config.toml
num_hidden_layers = 14
hidden_size = 256
num_attention_heads = 4
num_key_value_heads = 4
head_dim = 64
intermediate_size = 1536
vocab_size = 8192
hidden_act = "relu"
norm = "layernorm"
norm_place = "pre"
norm_eps = 1e-05
positions = "learned"
qk_norm = false
attn_scale = 0.125
bias = "qkv"
tie_word_embeddings = true
parallel_block = false
init = "uniform"
init_std_qkv = 0.0299
init_std_o = 0.0
init_std_up = 0.0299
init_std_down = 0.0
optimizer = "soap_variant"
learning_rate = 0.00511
beta1 = 0.95
beta2 = 0.98
weight_decay = 0.13
lr_head = 0.00799
max_grad_norm = 0.5
warmup_steps = 200
schedule = "wsd"
decay_fraction = 0.759
decay_shape = "linear"
final_lr_fraction = 0.0
batch_tokens = 131072
max_seq_len = 1024
doc_mask = false
z_loss = 1e-05
train_tokens = 273900000
max_steps = 2090
dataset = "wikipedia_en"
Each number is 128 + 24 x the weight over its row's rms, rounded and kept within 0 to 255. Layers, rows and columns count from 0. Numbers have three digits each. The size before them is the row's rms in percent of the matrix's.

# layer 9 MLP up, 1536x256, rms 0.117, rows 938-992, columns 0-127
113:171142125163152184171091139138137132135135097153126138129105123144114142152142086091128116165084131160121146114128109162105153151132108134141105126124157135156116187153124112099171166133142160137130166131141130124123142131144100125156083106151124145159139139083103125131145139109114080131076133146112163124097119119121105150121102116090106100110137112111127112119093128127119147110114
111:085148130130126119116082139116106113129103100114107106147125107104120114139143133145125125119077128169162148130121102146132116144123184150131130109113113098107084160143139147114138143129184141114100146166156115091125135109142092085097114151094116120112135107109126117114114094122122082102120137138113113134104120159126103135127082151108154098137098154072120079148130099154139131146095
106:098082108146100110122131129147177147153117128114084122125160154129149118085111143098161150102144116140109128169127095098092102123086117101121132069110103141136135141130145126142120133172130117107113100118137179139132109108146123158167145076109161119090102132085128143162151108129100127151139090117130129158123123141116092125151109102149079145105124153157096112113170119134133154073084
110:132109133110096123138121097135117110133108104113155112128166123171141071131105142136126106127158090120162091126146119143142105085091152149105128127142138123132129127104156119156153155104118162110146116137102155111146084097124108160163152126122129133098141138088159124140155136127125159158124119151079085075127085143104125159133154116057078115106134096205117180137141153112142127128114
099:105088114099141095135128103112130120103139109105130111131107152134135142111124156145147078123140107141148138154160133107142171042128115089150139120113139098128110119114153099122133145139125106146146122189088082128153181139135161115129128145155101092139123125114099155069178129109097082158063085150122112125131128093098106129144109138128146150125173133137150138165155146118183116115089
097:105108128118104129088104084159118143076116154155123114117164127136109092193100121149118106129124124122173165111119119098136115163104150198181110137131164121126143149115106143131121122110173120151133108126145094106119119082124115130124166147158133154130140128118144128103097121176099119097127113140115137126135151128069160135162134126146100141152131109146083133129106146125155175111128
102:151121094118163157156110146139106134153092128159168116117160140194098106121149136139120124125126125139128146130148118135122125137135129130114099117126180110111123122139141131114120154136147142138101125143150108158130143119153143165133139154148141138136179135135098156174145157129179148130160107090106152146087109157128129076124133130122121113096155151162099135108072137128056151115099
102:125116140090127111171116132122138159156131147094131147130119140142096108135110087137117147148121133149089121115175104181162110109116133117117119132153171144112163198144124113134080145133125148122098143131116115162113113103115074123191093155078131080175093141155121131151166096094096117081117117164132101153130131134119099093096152163146118176118148136124150104124146150150109134091160
106:102116144116112091141120106152147102122136132102132116154149111163101140116183139125152159136115125164138122153068138111191097106134084172111134141159169098088122123095133127115119127144182079118145132149150161111132157111118154116150135136088107169119096120138124127106122146088124153108098107089142156108106156156150100162096110135154114105161138109125152118123096147100142149145173
093:156142136129110131112131146099096141114118166100132088124094132133150168101103144138097120120122155133141107111116112151130114136187168117135164076185102074118094098114144123090158153132143151091103154100130100153119130125114170102155138128148117163147135150139132134148129140163103096136104121092142090136140169143139106120127105132150089138149067162159133060126148126121138120130141
095:115150106174166128137105087117145148106159152152106122147123114111110148119171133156101122125176112096125170082137131142111095108147108166129097143112146121121171115149115112105129162143130130100162110148122130120128140107113157148163174089096105148095154145181126154105159129125126144102132106161124097147117138132127112141115105138171110135138152120087148152157138111101122169082137
092:122136121133112110130128112132084117096124115155095102126112143143129114083101150104136175092124134162104150124165070119103112129105130166063136078150116102133126170147123160125120204109141116148129106180145154147138199105096140143118127126134142150142143124132157136126109121087168124126102105115154148110124113103109168130174099145149151123099110157152170120122164178146144137174129
100:107150212101136125134120139126135081146163110105081133142148131181142113128119135114173080127078136098148129107124139129029142110097124107135133148105130149151095149133146152150083137112142093090132142133081113151126134137144131158175121178138099132134171125146119141091091145142126174135147127096110123131091154089129131133152097164148155120129111128101169130167113113140142152150123
097:127133136106128136112119143124111152163146116134126149072086143111109122086106120123106114131104105144149165130145120123133098133128086135111119114112157128112129110139093131124150069151115126174119135160116133093168144107119107115139150163112140140138123097163120104137146124128109110171164129096139149117150126141157134125101093098143143141110142159118098101080167101123113130119114
098:156173147137159110107130142121111115119145142136141125104151101070114139152111100105153120101096113108157108120117083093106074138112122167145106189132171130133168126136138135163065134101124147115079100116084130088138144138130107086168091159170131148108137130125094153130087141150125160121115088115141112155121128147121120175153085128104138117140113170088112125114160129129124126127137
106:128127123125072116180106149130133095116123128131142129141044153126113133112128142094137120104098121115116123134126099173130084136135110155117130146092155101139145211148145113101140135126164144147091151147093159115155120130130139123135099147114126092126101154106103122141128137100164126091153185183168135143140125150107091164121107123120148117111120144110125097079147111136174098138166
084:158128109128107133151177109156171149125113094122127121161167129106113136097114122146129183171131085100151141123137116096163125174121122139128124118088122118111135128103074109111059125150154159110163104108083147130132133157108100138155139121133155097164126142144145117101128106131147094152152129114120069166164080103133155137135102087137127116150146128148159177119069124129122130177143
095:183150126110106152125137166119122142085143180139145115100153124134071129162135122144142140146086133090146162115137130091110112129150136124127143127112155120144162150104124096144090097136153145124135088106149127149114105151117085143124138140152135089164108182106151092132148127142100176137096121169124120173121172162125082155157119106126151133161098166108132141104149168125115124151145
101:109127127129135091164138140115113130111163089136127100116123113141109128085150106120104137094132168185136147194160142135112113085133163163129102128153137167137110125116088073121112136140170168179129148161131104101145137118121119071100100133113106133099135165139097109096130144117147112164119097151148113097099127176145111105124130133147145125100099168131129121075128103119149119157157
113:136134142127114183129133113110105090101105133114128138091145101113064152109121170140125121101162128103121144166079145112110127137152122140162132101116113128116129144115131120142139137129141134112122130143123136130087129103139119140119098134162104112118130154178097163136126134142113107143146154135134130160125173120139095125146157148133127117148132151123106151129140135131120053135070
095:131095147157118152117140104147106127117086133122102146155084136120136151079116148107144136159153120154102116163090170099078079123140148141132147080108152121127108147074114121087104117131167125110119143112151133166080112153106118123131116140116133161126119160140138102140127117115120111142137135154108078104138164134146130161121096161089093160120145108158100113115091098112130129123134
105:109127113115138108137157154130106087136120127113120071130125123129123116109142124092121143153111106163111125103111133102182135118136128133136107128098122130145151172168139132112076128159142125113160125165106087131155111102146146120145122144101126099118098123144094148142131107151142092101186131151120098160150130125088088126166172119137129092162119134155166139111092105142175121180140
104:152150087108155150125114144170142150137099144131114099124145102098134113138118119124126068128106116115152128085164126123117127161098115161126129081152093104134133112160167115110142079141122115134147130151138123154104142135125117098112131165127135131122124128141150110143087100126107111106137111182112170131133130153175158147130124107118140140091165122131129157164116115134151120103111
101:131148104082096084134137145085120118109120130111094110154137142142125124116182131131108103144116130133172117155123131081165152125100107133150158131128117112117157139119142096131096138124148157170117110125091129123106152141076107097126122185110155082144126108084139133092160115088089130143128105102125188146113108138162121114101165131149135143134091128172118139131121116114152145106160
098:103094130121128126111109140152150116116103154099157119152129165094150162159166111177144178143150168125095092133127118118168090113076105103111136136149147161116130103139193149118135127155116094083119147112106172088142081130147096143106126133140172101147118156108097132150134124136090159136129101156148155162155158168127120069127095190084114137141126125113122081132155130109111133189165
090:167154134121128122139125118116108135169173173120130097146119113112137066123127106148101131121136137143180104140104095101170133145150107151089166096147159160163118120144132125149163121166141108141099132112108136088113159116193069142106159130101163163166144154129093154103099148124132170172135157168128122166119142106162159129111134130153129131140134154131119124144145176114106118161163
100:126093142148142131154127162145103125115155144077146103118106149101144102149126116138182119113151160148127176129157141131085149132159138147127177083153100101134150096068157125119102128134113087125106124135104187105098119120148142134112109128131095119116173080142088104142185120165165165163135156131122118161124170156126091118123148130116135118148120135165106132133120112137174119147149
107:158170140140114124151098173132093162133104117135136110117127138111179093077128152165099150144130094121065142112122096140078097137137128144123072126098144124135103120119104136134152092108161096091106074127144143091094118130107107127157156161103129129148115128122109148122101178132112118154149127125168148142134092114162149157082123131136089145151154123086118122131126118116135099127123
100:128111113156125142153149083050116124133146090082139087177091160131100101124132133153099129094104104111137134128162123116154115128079124125124118109129134137107126144128109139125112178109103130114123121144134127128127185129147157136088153128148164160147159117138159156109120131132172080120103087136131149154130092095144121153086133095109161122132099143102143101124124112159158122096140
108:145105132097119115138104153121101111129135091163120114129136119148118126145162119126091138137056137160147166064142147134125084118069151105141138142117155134133135117112135116091140150134161135106117139149128104121115116106088118122157126135143104140124134151147085174144147150096107114112110147115137086149106135139164129146166144142169134177104097128133143085156111144109112104093131
109:121145103148109151133137118082126102139116109130114125119150134137134151139129145109122140164118133135095079130145117134156081137102078145117149138133146136131143117124144110109109113133183143098152129171134186129133148188118163112139162128100140134080150105132130117121114091076111090142094121121173140147153134128144122156135100108118130136102148108137156147111136126160140151079110
105:154135147079098107133074116108148094142170120102109117133134126130114126110140152158108150134116136144137143116131139108126152127146129117150084108121159153108108108137127102114119137089102178134122115085139137182172081168184112119126117133091132137133079121161121139128191128106091169162115107161130140163149148124115133135130160142155126158136154116148111142141134099119164142107148
110:170164132136088115142150146113114158149117136111154107133125102144147140143138156116114143152157126121073157122161122157113096137152121156157140117110159151125124116114155165170114114140172144130118128125112123134124160164094096100142098103106129143164108138117162123072134104106146170128136117140122128139161144144132137115099122095138113115061148149123131104093125112122090153178112
103:171121114159110138153137113148090092074120143139143121143136113086119156106074112108102135105098150080180109135137132139089175153138136129104117109108123165118139128178162149103140115147161124147121109129114118145154101166118123150147097135136104162142132126098128125071206089096127142161109148169135138112092129142134109122118090127094103105131114159123145131133118178103140127137088
112:096129144102087117151117089131161090141130144115106074080140134145148108114156128100127094109136126131121088136130131173103092131172131129105131147175132111183135146161125132060160119167118095102168182123126102148133122101151083124069145106060160098167145155129137118128122134109118131088138131123099147103169138144119148119115133156160156137143124122167070113135128130131177118146095
094:147110127115120138139167135156173128111113103152109124131102148160109140116125118106120135140154168167109111131132200097108110126103129125116094161105093132112134116136177150110141178143125082139124066108145106118131110123119088093116137171099129137123116136123118181119168148105093151146112092115118161113159100148137112144128131123125106158118114134084120131096174127148151129092141
097:123128151097094130102120135120148087116145169140133142148168099123072101135152134150137128141145160149148154113162135083111105084122122125098151123147152072051089101128104112120154104172165102116125142152175112134094147154126075189114110114131159143097172123104157102141142148143122150076155141100166132111111150120153112099108108163151125122129148171162121142107107102147110118180118
090:160108152112104126117129139130111075102113152154139134158142172124110083132123127116158095155140110137137152132162135118149121112129099165103105156131144086149107153145115136107127126070156107143128100171145094125098151125141102137121176137146151191098134157177115167103092118122126121099122136103113083142118152139104116169126108168126117124164149126076091135109105087111143148091113
094:133146153166113140118152119138141116125153112100134101161118146131154079141131160092089155163121138153162117157131159136137112127151118171102133123148193163103135144149158117107101142084142118146124139143133151121149098147158151118100125124124118074111166124160101142080169139108104090124091126131143163152070135151157128135149157175115131076141146159173122151160162102116129112087130
091:106070136129125113154136157146144112152159129124114104100130172128118145126111173128161124103092155092083129133146104152128150177135142092139141068113124104144113141103141143090154123129143117141109141121083132106146178134084109170101167133109104115156125128138173139149122149153131121131136168123114139054122149110135094136128147134121103077149126112141133129090102133161162150104110
088:137110104164136104118155126098100153111189130115146131140145136099119165078105130085140124167100134143106109112145147139165169118147158170100141118129116142139130125156123082114158141111134123121133158113175103093127136102129146127106123072194123180097134114091129121127118126128125103146150088129096138107128159125100121109131102154125136139100139118112161050140113089108133140144077
092:150110068103176144118129144120194142115113098106099162113144118125142130126155156119135097104126126096118166145133098128178136184119104152082120089129106118159179102132117104099075126135107163143130155097107094148135104162153153150130134162129119170112125100147125148136154123105097166122131076088147106122106111125178152126139125113093152125153156097160153126098129104133137136150103
099:136139193158118169143151131137115095100126114173075072129137123124107167139153169094110134122160109147107148130117121114146106139166166144138098107088122139145167093132125132144114165121173108106105170121125139088119178123104094112145153133118136160153173132117112111167116083131132133101106155134129118094108144136144141144180133173119095174142178177122083096165122110132106124099145
102:188113124178110125102147104139136134124171164090100169117143154106124140124181106141139160165106138107128167116145113116108131149112096089111092096159129128117134109108090146105112144117081111110140110137138109110106119158105105101119116105140119123142102117115179119132149113118117082161138134160156139100156124149164098111108098114166155095167132099095168090095148126089123071104109
097:161130142104166122115114117117134119125157189081103139132077133134079132105113112148141116117122134128135127082122139070128116121123118159120134117162095128117128066164154138148118164135146128137171141127125168176157118092147168118210112137109105090141122146118122153086085147181139122196141144167094144117113150115123108104157088127124111151127148114111156129118158107099133140123133
096:169149127129158148165131177135120137126142133118107156108134087188122159124139137140135135085155162114145115138145080120127163146122139132120132123107134115143131104174153140123182106130113111087105113100108092132149139128159115131127153123155114140119158112124136130136099090148123143153113102125137140085126152146111122099128135134105104125184071084118118141134101111108169118126139
106:108150144146131172122121136133095101149142169144156112142102107108135148121106143136154162153127156108120155102127169100154143114152113135127130131137090127138105139104093113119121140122106181127116138111148107093149147122141082158145151103130171133112144135133096145116178154136165115157165113136152089167130122137116089166138130125113153126101116144124128112078128146104136146106129
096:172130140152131127152140124137130173110149174144146153149130100119112142125158125095125116087154103146140127146168128073129121113129136089167131103190135100097141134098150140104089150176143120118089096132113135140192119111093144094135099112111118144143099148118110109154146163074102115136134104126127102126146160116099152138173109108113152159129138079133127143123063116119087155144139
096:138100148144171132184145143097083116144127114115134072169135167126087128111096127131105110139112157129128158119142104134127080111167096121148107080174115085163126121117120148120114115127150190132144119131142154129159141170132146143063111137112140130142126157151147122138112128107085118166131139121129170113151124108140091100146142135129130109126141101171137075118086094157157135154127
100:145109134124129135097134126123110168135102138159134138155120112127149152059090142158146122153099103124142113121105159104134104185126137129121138070104114100146106107099137068176099091165110140137109064141122157147105181111116116128126174107127121143142115134140143142142102129135111149142109158107141118139138108145131071126111104121133103102168131144059105149131098155167133177139171
100:131105117138149113113114165117095158110136149137123114111088139174112119104127084135101109112115153122147135110112159146140104106100128143111153080135072102152102122102182122138133150128114142174092165102149163095101115093120146141138153133136171154142127131121155119166084108147136162164112130153123129104124128127140142167085133137137126118177122138133093123115154097171163121149117
109:090142135153131110098096069132106102172071097122149144146136178107101095090136146131139133101107134094124127116157132127176082083152113131147101144138126112130128121126151115119109171101134133112122098149158154131152149141105131148118140127116098088145140100123143107140148117122106129135132073128095169115145096155164139133146135114100080107128128135109122139143135108129092097131111
113:128117140130155116139152112137100111073164152134114090125123161111146121083138135145095091135120112141136123140162112131169147130090094123109123142137110124102135148091147106106105101131166150144130100124134111135176152111111169115116118115111097077190165176137103159141159123110135128147120107154105127102134116146133091125157114102149167133140123142102198149137105145128170149127142
103:171122091166132172184146157151135102102161108127079113133162170135127127093103094106101103130136098147103130129114109121126188172184132124143126130104149133128090145133167099135157113139131104167157130132160093129131113087112144144109118142096123137123156139103097164123125111140107129111129130125113144131122129115152104162129137117174129081123196080142113109136156100129157114143129
105:136108142105179174132114127091093044124132160146128136132156163149135096115142126119145112116106150116146151116109103127105160120145181104089133123115109141128126104138137141134139143138111136146054137079146088120137108134134134079119124107113153099098124086127137151172110115106130138141147108128134100104105068118167137089120119183131122118089150092120101136130165119138126124149081
# layer 9 MLP down (transposed), 1536x256, rms 0.117, rows 938-991, columns 0-127
112:137121153102119127083099138144125170097182079122105111123139107115090146110123137117133110145095136144124161109118135131137121128144158128169115162101127095102149136173113088101141105170167113115134141133133123101135124121117126124137102140138112134141167149134119139119121117079151128157134073064137134158126135096162151134129143118102089150139166108093119111169137105111135088141165
109:141160115147092144086195140108113132136164115148114106093172116124142140078084145121105111099132117122130174146152136132129078129087150136076104126120092120124157112079092112132118137142156119123105152123111160085108124149146131086092146104093147116160136105143098142147109099145109146166181133082102142137138123140114130107156136136170125107097123173097138113119132110138133124139130
099:149136170094118143138168122185077145120143138136115146104135130112127127162106160154112132136183152106118116109128099097092121181162129109128120129118156117111206143100134125132108123145110131131155119166150119138110136124108083112131130136119139150109134098113096156132117198100136128146174118097144119139147123149160131157136100128137099166130118174098128137097132124166127112123174
108:092126114091096132100124082147163181110092138140139129135139120109120142148147156130140120143123129137111082080157144082133134172114125130117129149115156156149166121149065093119151128120157120105131148122100141139125146143104128085123106152115127132083114132143157117160093168069147102127161125163105147137093119123139113103117122121115148126116127147105123094094096128098154165125116
095:136133114110121101140137096139124111085098171152097138107147104133141143096141101121136150139104114124128128141103120107094089114142114155160106110129088127148108131125113132163104109161170153177135129109122127125155119156104107144107097131145076080115146177165117162089145159117125132110126119146123072150112094129142131137106100141158121128103142094172090133101170119136162129140167
092:152149165098143130118066162135178141115135110125141127126093137127115095139110153152149128104128147120109118127131070125109156151119112097111122122160129124143108102151116156136077169157116071095116132145146131144090153146154149117121104137124124115128110119146166078104146129107103158154132178137151146146172081117145110117134137093134111096148141111135137127132131167156114141112113
100:121148136106124133106111150101103127098130122146121156104145148135172127139143208145143123179097094129108109161135116128102156124106146143123156118158130134131175124155104138110122165097141124096104147123129133132109150096144122154148160107104121106118174125159079102143116156088166113132109129125116157128091126093139136159128118115107134134120139152141154138109126168157111123140142
107:104127139081083119141166133104127127126154123131128152090112100112106111096147124107083152163154151105150140132141106125132122135096118154124164145126142129136142137124100127139120150122107143148147132159140140138107128129127120075135088164120147132132116143153161124138105144117174126114105108113152102138131121087088171136168133075098152111090104133098137145189104160101140184172132
092:163108117157170091158170158107116140164111142150143146177105132102158142095141179141075114102147112102092171097129148138082108121100101122100143137096126147150137133148158126116125129122102157147135118108149160114096127144097150140128148143122141094095142118109145126111088131126075110126156123148174139125151107123132134162139095150149136103091125098155197135097162108086094135162102
094:099139132151129107147081131144144110118133125134135146134152137119182115141146145151141139151122108095129084117115087087113151126081126108136114116132124162121140113082138175160103128131091161127130148107113150128112153048146151132162115149101148101124094187132128107193124104142122164133105170161095144161158139149118144130140100148152144141126148138112112188141100119155095117107132
103:132132136116105142200082091092136124145115152100132120152133158133118087147140121154143104104109138108118099099140129162152105118183128151168075156089129107092122112134120161095124107090135126106088113136194144125125104106135125121124107101129136118133125171156130125136126123160114126132108145110113114130155160086131116145082115131144102112126152126151142124156120126122135127139144
106:148115151086125162132123139120139106147153165098104135149124168105120135120144079126147118153140160136147100122086090133089118123136182166151097176143109141099151126139101072141076121122176148152113093102128141095110144110114108139138166139166163130144118092131118137129156124155123138145120132120118106103135096145113094102198131126118163120125154118159123106143085138148111119135161
095:141117144142146112103108148110125137180102109098161130121103153100155150130156107123162127134133152125115140094147099130134138130156134096145101148134158111136145145096112123107153091160142120107123131139141157139148101075144156141150127094138115093123131119166133117140130118163160163134085125100092094138166115140148123153095099189141127128153159098114113139128106140134114111137139
093:107148086142129096148112138139121069072186109143121100103095143159118129139109144091140099119112124115132144120139124116158129142128149123118137140155124154123086111149112141149115101130152138141175131149134089158109116128151099129148135070117116147125148052127136151098147125141115133144166099109193149181134118135124166129120136119111065141103107105170132129137138117133104111121137
101:155158131126105132118111131088143108107176100167111112126124104104112096125147211124089089132114147076123113102101133122144123105143166151156140119147137084140103131115063139152090167091125128101158087107128144129147167154103129157108141135134101106105170135093107126115131149077095119142117078128098121105171140106092110147110168139147133101114138149158144131077126101158143131107131
095:152145143148120111085165103107157138142144119135076155133097147107089112106199085137159106118154136083136116109087086156128119162170106127108168093146118160129148115136136122126080102096097116162155126116109129159128095156111142134116158128112133157109129128113084119136131162109133140131112123131143117129175100104164123099165165135099122181095099113128136081126145172104118133141090
087:093132165130127124125154128133092128110155099126118134098114134142170142133112150093183122167122131129115140088129123143111147131115130141113148115122104151122081116106149114102156099139158108157120124159134106136105131160136145133143159163097135103118166088134152093111103143142088114119141183098112113145125109154151098073102182142144130101157129156152110161103139122122104085083107
093:104112122125187127136127142107128140107093143095079144176066138134142161134145089122134089125116118171107148082130137159133122120111146142105097115116119125172094120172110097129122117148105130093113122134123134118126165141094176103099096164098122124128131125146147124148130082105159104120138133098123170101184146155169144127121098144150091142106158136153123125095139130136138099139144
113:142149121144177154116106168083124155166160137103166113144153127122145108134117098132165165118100160136141178123107125130095137168118183103089115169127143140123141152117123097176115106143126135075125130148133069143179111139095139144094135127116114081122124112138061091125116103123162077118141135123118148149100127103123074117148123115119115128138106139160165108153160124132106122117111
113:107069163146152151099107163136118145107146129131140128129130145130152097121132136137127140129155179134124145150127127123098176120119116117138139101126139106106126106120168122160127148104163120115154110133135115149129114117137120094135130121120146135111126097071114081128134133090108146142153111113107151136145133104111114151117146127129164115135168171107151161106159098134166166142118
104:112135117134125149115108118134149098141094116113128135144144088156086182177146154141097189145107106130154099095119106094118132153141088104124129128155140104125112113115162142158114115103143085161133115124129112168121143112118115104152131118164135097095085115152115131132130104092083101079134148172112109169153162131132150159101093098080137143146107115136169118100130128114158165101161
111:105131152136130080126108140127097124121131125104157117134159124145127179170116105096131098101129119135142146100139166117106137154139134127125157151113123127153132123124113121132120166115137127146165117146117148109170103121173129163145094142150176087143086115136137138113155117143097150137116143097120151142119127150078108156134182155177156100148141123168166142129103109112122065080083
109:127148138095178144109119121103154107104122110132137109120116148127152113112149150123145128117166140122118134155149139130152106126133130130125111115136104123113128154117155103133089149115223125142166143155152126155150163073147162151115175120118122110097119122094118132125107141086124110136146121085126138138164090102127103111112100114124166098108157148123143105120112103147104118161137
113:120167171123139111126162085149165131149114184145125118112107132121149099066093098127131119133097116128135102128125146134152113175156170132108119056160129124107148143125162097033127128174148145170101106155092124133123173087117158099122172171119111101104140083113115165107132134154125113124135145110101156100101100136139130140134129131176118121139134114125069127117121148168173148128128
092:124112117157137129137086114089127124156138107103119168144131093124143084102125157110089116167136131127146137148131117172123168159091137162058119097171116162145156129149115155123098149139121137150110119133138101107092126126098166145132138159127129126173141100105138115110117090147154103120128149130159129109145133138137131115097139109138145125120140162099174100111117129152142116112124
095:139139132180147080117128131111116136182142093158134118152120123102154072130139149134172136167106115142155115127102143125066153102110188141112165134087104111135089148129133153133158095130137109156115110140119154133120140141145112121113125168111138137145148105157131140077125127141121149128107145164102089155121116104081131180134130127117146147167104149102152114105092067146076095172128
106:161115135106156159116114114124141109158100115112141122140137119143162131142112109116086100128121125131141119137128122080077131146114160109145150120130090108120141159088112090177104113080139150142161109112112146151150101140163152144154111157126119132146119120120122087155143142173141156084118164116113144064103133100101117126076170122144156127123110131128148150124121131115144132096194
099:132111115139131138146148137140094118122175112109123170176150113155146158108142136138113141116125119101152154106110131160106125123139167162085143133087113130093148153103097149119107108136150121153126138140115176146121114119142131098133143131104149101110111104133157115141098168146138158111131141124162165109135181131176106125119094067107120128125091139062127106126171127128132145089109
093:127182098144154119168130136130077134185149133115098108115170125131115150126201099095132146123144148138109141154115125099134149112112125113143110085118136126121139126094136110114131122096133136142099138137196113123130153144122154133113133143127137127132102146082156114087127098149117124107096122078126107105145140161151112082105128167128144156129107119122078132074122125117144111119115
106:123116142124140123112158155131140121124135140114110104136125132156124100070099148144126096101137132133134124139120114141092123121124129156129110144146091089140183082153137117129143121111139141104130124108132113106120143128096114112079161118151156139105083121141120108093171174117099168111152169151116083125098131119142102121139109074106114087113081154119131158127114127106115100115105
104:105169155053137099153134123145163148119093141121137091141106138124139124136123144132127146073134131134143155118142143138159148102116139085142161155136114135151142159113088133160123151165093073077141110143110141086114166123069106158112102113143114104185133158107116187157149157147137129101125143151096164146124106152144129101131163105142161105133125138115120122130126154147101145152145
113:134178140102136159110136137109121142137130129132109140127115133109121112129128077152091144158098145118166112125112173147125144178098068136159107166105136139132133144149113087146141111068126126126114124139134139086132132160148159142125148148115126116134117135137162160093136121138111153109116096158119138135118156137088116135117145121152129100167098150180107126138107149116135098090110
119:136123171148100154112133109137113123166123153154123138109175153113128153102124134125113092117125136109103124148181129124109125157189098131179110165102114102145120121135124178144149085142128128164120171138133060100139152125117134166117092138131124153150155108111119131134146122171112093175120137142158146126135120136130136119130135103093153121119146141116118187112135169125141141104141
101:152104130127147146112147142100081157122122125125123100168152116126104118087132094143152118128111089090113176122158122152117103128128085172180095138125140179107104137151171163088158116121132092123142109146133131087109123102061123120136165141090110186085159138153134095105113103120136158125133172137135178148186140138124136152174128140142108131119116136136121104141158151140104124154116
110:087161105163120117171138098140053138113123122113124136144122135073159149086107107094081116180119124095088159120125112116142138089146108102132115129116111098138132138140144127094158129135121086153134137112167169132148135151112121143150121108134117109153141170130116092138146134133102098129143139131151129152086147120118109115101150045112096149133128116134120142120108116126141099134120
088:105149154135144144140136107146146127117105112109148134127127117079084110123109171133157138105140132131088069144120157150180154176121150093111115070131126162171076113123153148138132116155133154129113126157133159130151146145159102185141128091150146084140115119157104137138138122133138083123139176134118108134110147135129142103162114126135117187125157136155147105139124137171109110107159
097:115108130125095131079162123101116138117174117148128146109113153143137155132180137140125144094157092123158116196112135144172143103159088123139091132138140167143119114123140125102131114125134090127133108132096134109156140089076114151145129126126107120115119104182097067128094111122149104132140184104086130140139127098142142103142142083100118154146163135120137102108111102119127108111142
104:126128123104119163094107130152145145105113201134112127130124160147132159119137190076113113177127108150136161160149134167124149167141108059077134118145091138158155120103100166092126140155086119139141124127130126140124137127138157158127111113125083125125126131128111132141142117137139127128152118178085112126134143159130102133114133127123159137099094139113139161135150094151069107127079
109:153099113131139106140094090123112114133150120061142098145121172147096111104140136090123137135133130145132121124108071176131160129130126121102150152146124129123130106159107132126139136131145138106135117150129111113140154132190164129120093148116116101128125185121133160090140119055124117122080126114123143111127133130143118147101130143146092130099160162122129123115098106125128135119121
101:128142159117149133116166111127136101145140102158097085158157124110093113134179131108130101133119114111135124155141135159129124087167118103110171128081097157139116159105123151150137126150113126215136124159144111110138134131133132111140140134183123104094135099125116086119120102099133092140112151147122118148118137117120171103128145101130105130122159104186122105134151139151128136163123
096:120138189106113147144073107123159130128128132166175102164130154135166108177105130136127143143136140108163133087150076112152168135168138138135144107131139097116130162117110114122090143108143090114133156151125143117117127111168068096124083174066126104150111156127136125133103153151094093111128087191159135166109120131097102133118127150105154136170143105129117145138144156129078136137144
104:146129113150168137116154188131145120144104158094119156139113079189119145143146147089100160100155134129116139115129102161135135120175109118107151130133130145105138115106081120134106103104130124128114089086123121145128095178116129107099160136109089150130122151119170150159127149087147125101164165138098090063099111125128125147150158119144143125093158115124134091108095162144112120155143
100:160140140128164106083114099108142129143134112069146125124132128146138113143120142149081146127066113135093109085131163141104094122145139111116131122143127146141116152135128106120125120176117115150129109128152122172167085141131120151119111128144144126134145124128140132137135117122121113121168114124136110105154111145146149087150096126125135151142042090161105112145183177149122107152115
112:162186100142135065085135116123154148156090155110109141122118127121193098148146114174106134165152150111094146112165106133196131134129143138107117134144121140104140130148089168131078121141118140115094093101135163144156115145128151137138125134107122116101125105114098150126140131128185136121178133114099156106099174113129144159093125087120117118115088108161067154169140089125113131137102
098:102158136141171148143142121135132146112137166164153124153120148131099170138130149146120127138120100098115130105133117106166144114096141107120093137132150141163139146112124127097127131128110136116079079170113093135128171137155100135156121104089161122120148117118140161155143143156134149091126150141122090073106098123103111132091133114079089164124178122138118120150151140076113129126122
094:087088135091104181127120115100129097138129095160129131118138148136157070136137135102128120106159153120121161119112144124139162162131143154162142127097139145151132138152129134128067112135124153147116156152127061104092130138136122161165115118107098109133121144108135126143128147172127127155134168102116112134037121153091119130129143111124147143099109146111146160118169153123093126148129
104:114139107109108121088126135113112160130113132159146086121139138119117098124112115098091117148114106115129136157152113123139130159131099092172135096082171134127099100130132142111167123133140079101095111067127137141126131101108112128094137117127134099122071069110140116126130099187113134102144124156149150102147131135126143055150140120107113150103105110114107135102117155171106115180100
098:086123110136118110099150144142095131115106146104108133105150133134123102094126103115136118131105130100119105159092134140142134172100150146106138148133082114113161154110165166125162127109101177122120111058108144121090100151127126091065149139127120155115090146153125141130144115107168137120122131082158099179160155145147144140144142090138174153179138119112171166150124095156135119140115
103:121109150102133091118143119102162105135152114132127097144128087157148137155182112131145168132145178119122111162175137146111137100106093146197129171121105101137119118125143114141078112131107114173146126119131139104079136137099093126113130135094127134162153132123095082117142089139134154121111124168123154168132174147142139123113100125176132108101155134138128144158108130132103113125102
088:147102143124126116137188154125111097140177135114119103135089106134134153123168075153153144122151153091165138146146128119110108146164141114114104077156146111109146112178117157123131161118109158128121123095128116131172125100167126110116108097105149127149144117122156173121144149119124105110146159112100163100088116122144115150093151126152105127127128112172153195150151135113115111117105
099:116148143132126096112158097103106114160101128141120160179111131115128163146113174155140124169168135124115160130108111122141125128166090171188146163132170112090164130127165074090118129160174119126134149138117139116110135142116101125139145133145121159105140105140086088149137141113163105112129112119137114154117099134135149162156135118102143105126146182158155162117147113117130117159112
113:131138137156089125117108130130119128105132154138108114151087156107170119166109135124117141111123100158137116109123113134076151148130144132135148141123098113121127108171150089137149107107094183139147115129117184159096105137129126100133155112123127111121127144130099130147115162101114118094117173139146141122132118143090117173123130102139179106128148124141142142114152146091155134138156
110:127139152118128140153164129112132089118129115165109134118111100135111163128151101120089141131112131111137124158171113180139171144136151127101117110112104140104175144082131140163124068132160166150139148174124115097122165133158139149091124124129129133130132146113125158109087158092111128138152142108119106095115105139159161139147113129134134121108138136104113127153115128106094146124120
106:124129125159123130068132134125102108155149141141124099108103139093148087114160131115134119093145119140121088164120149163120142151091126133093100137140122173157097155163113120141112118104132206110107146110128146159086178145184110157140081130151150129097124144147147119138139175112166120099116167091134108114140091158150134130102157113089089118153142086109139161133123144094138095113120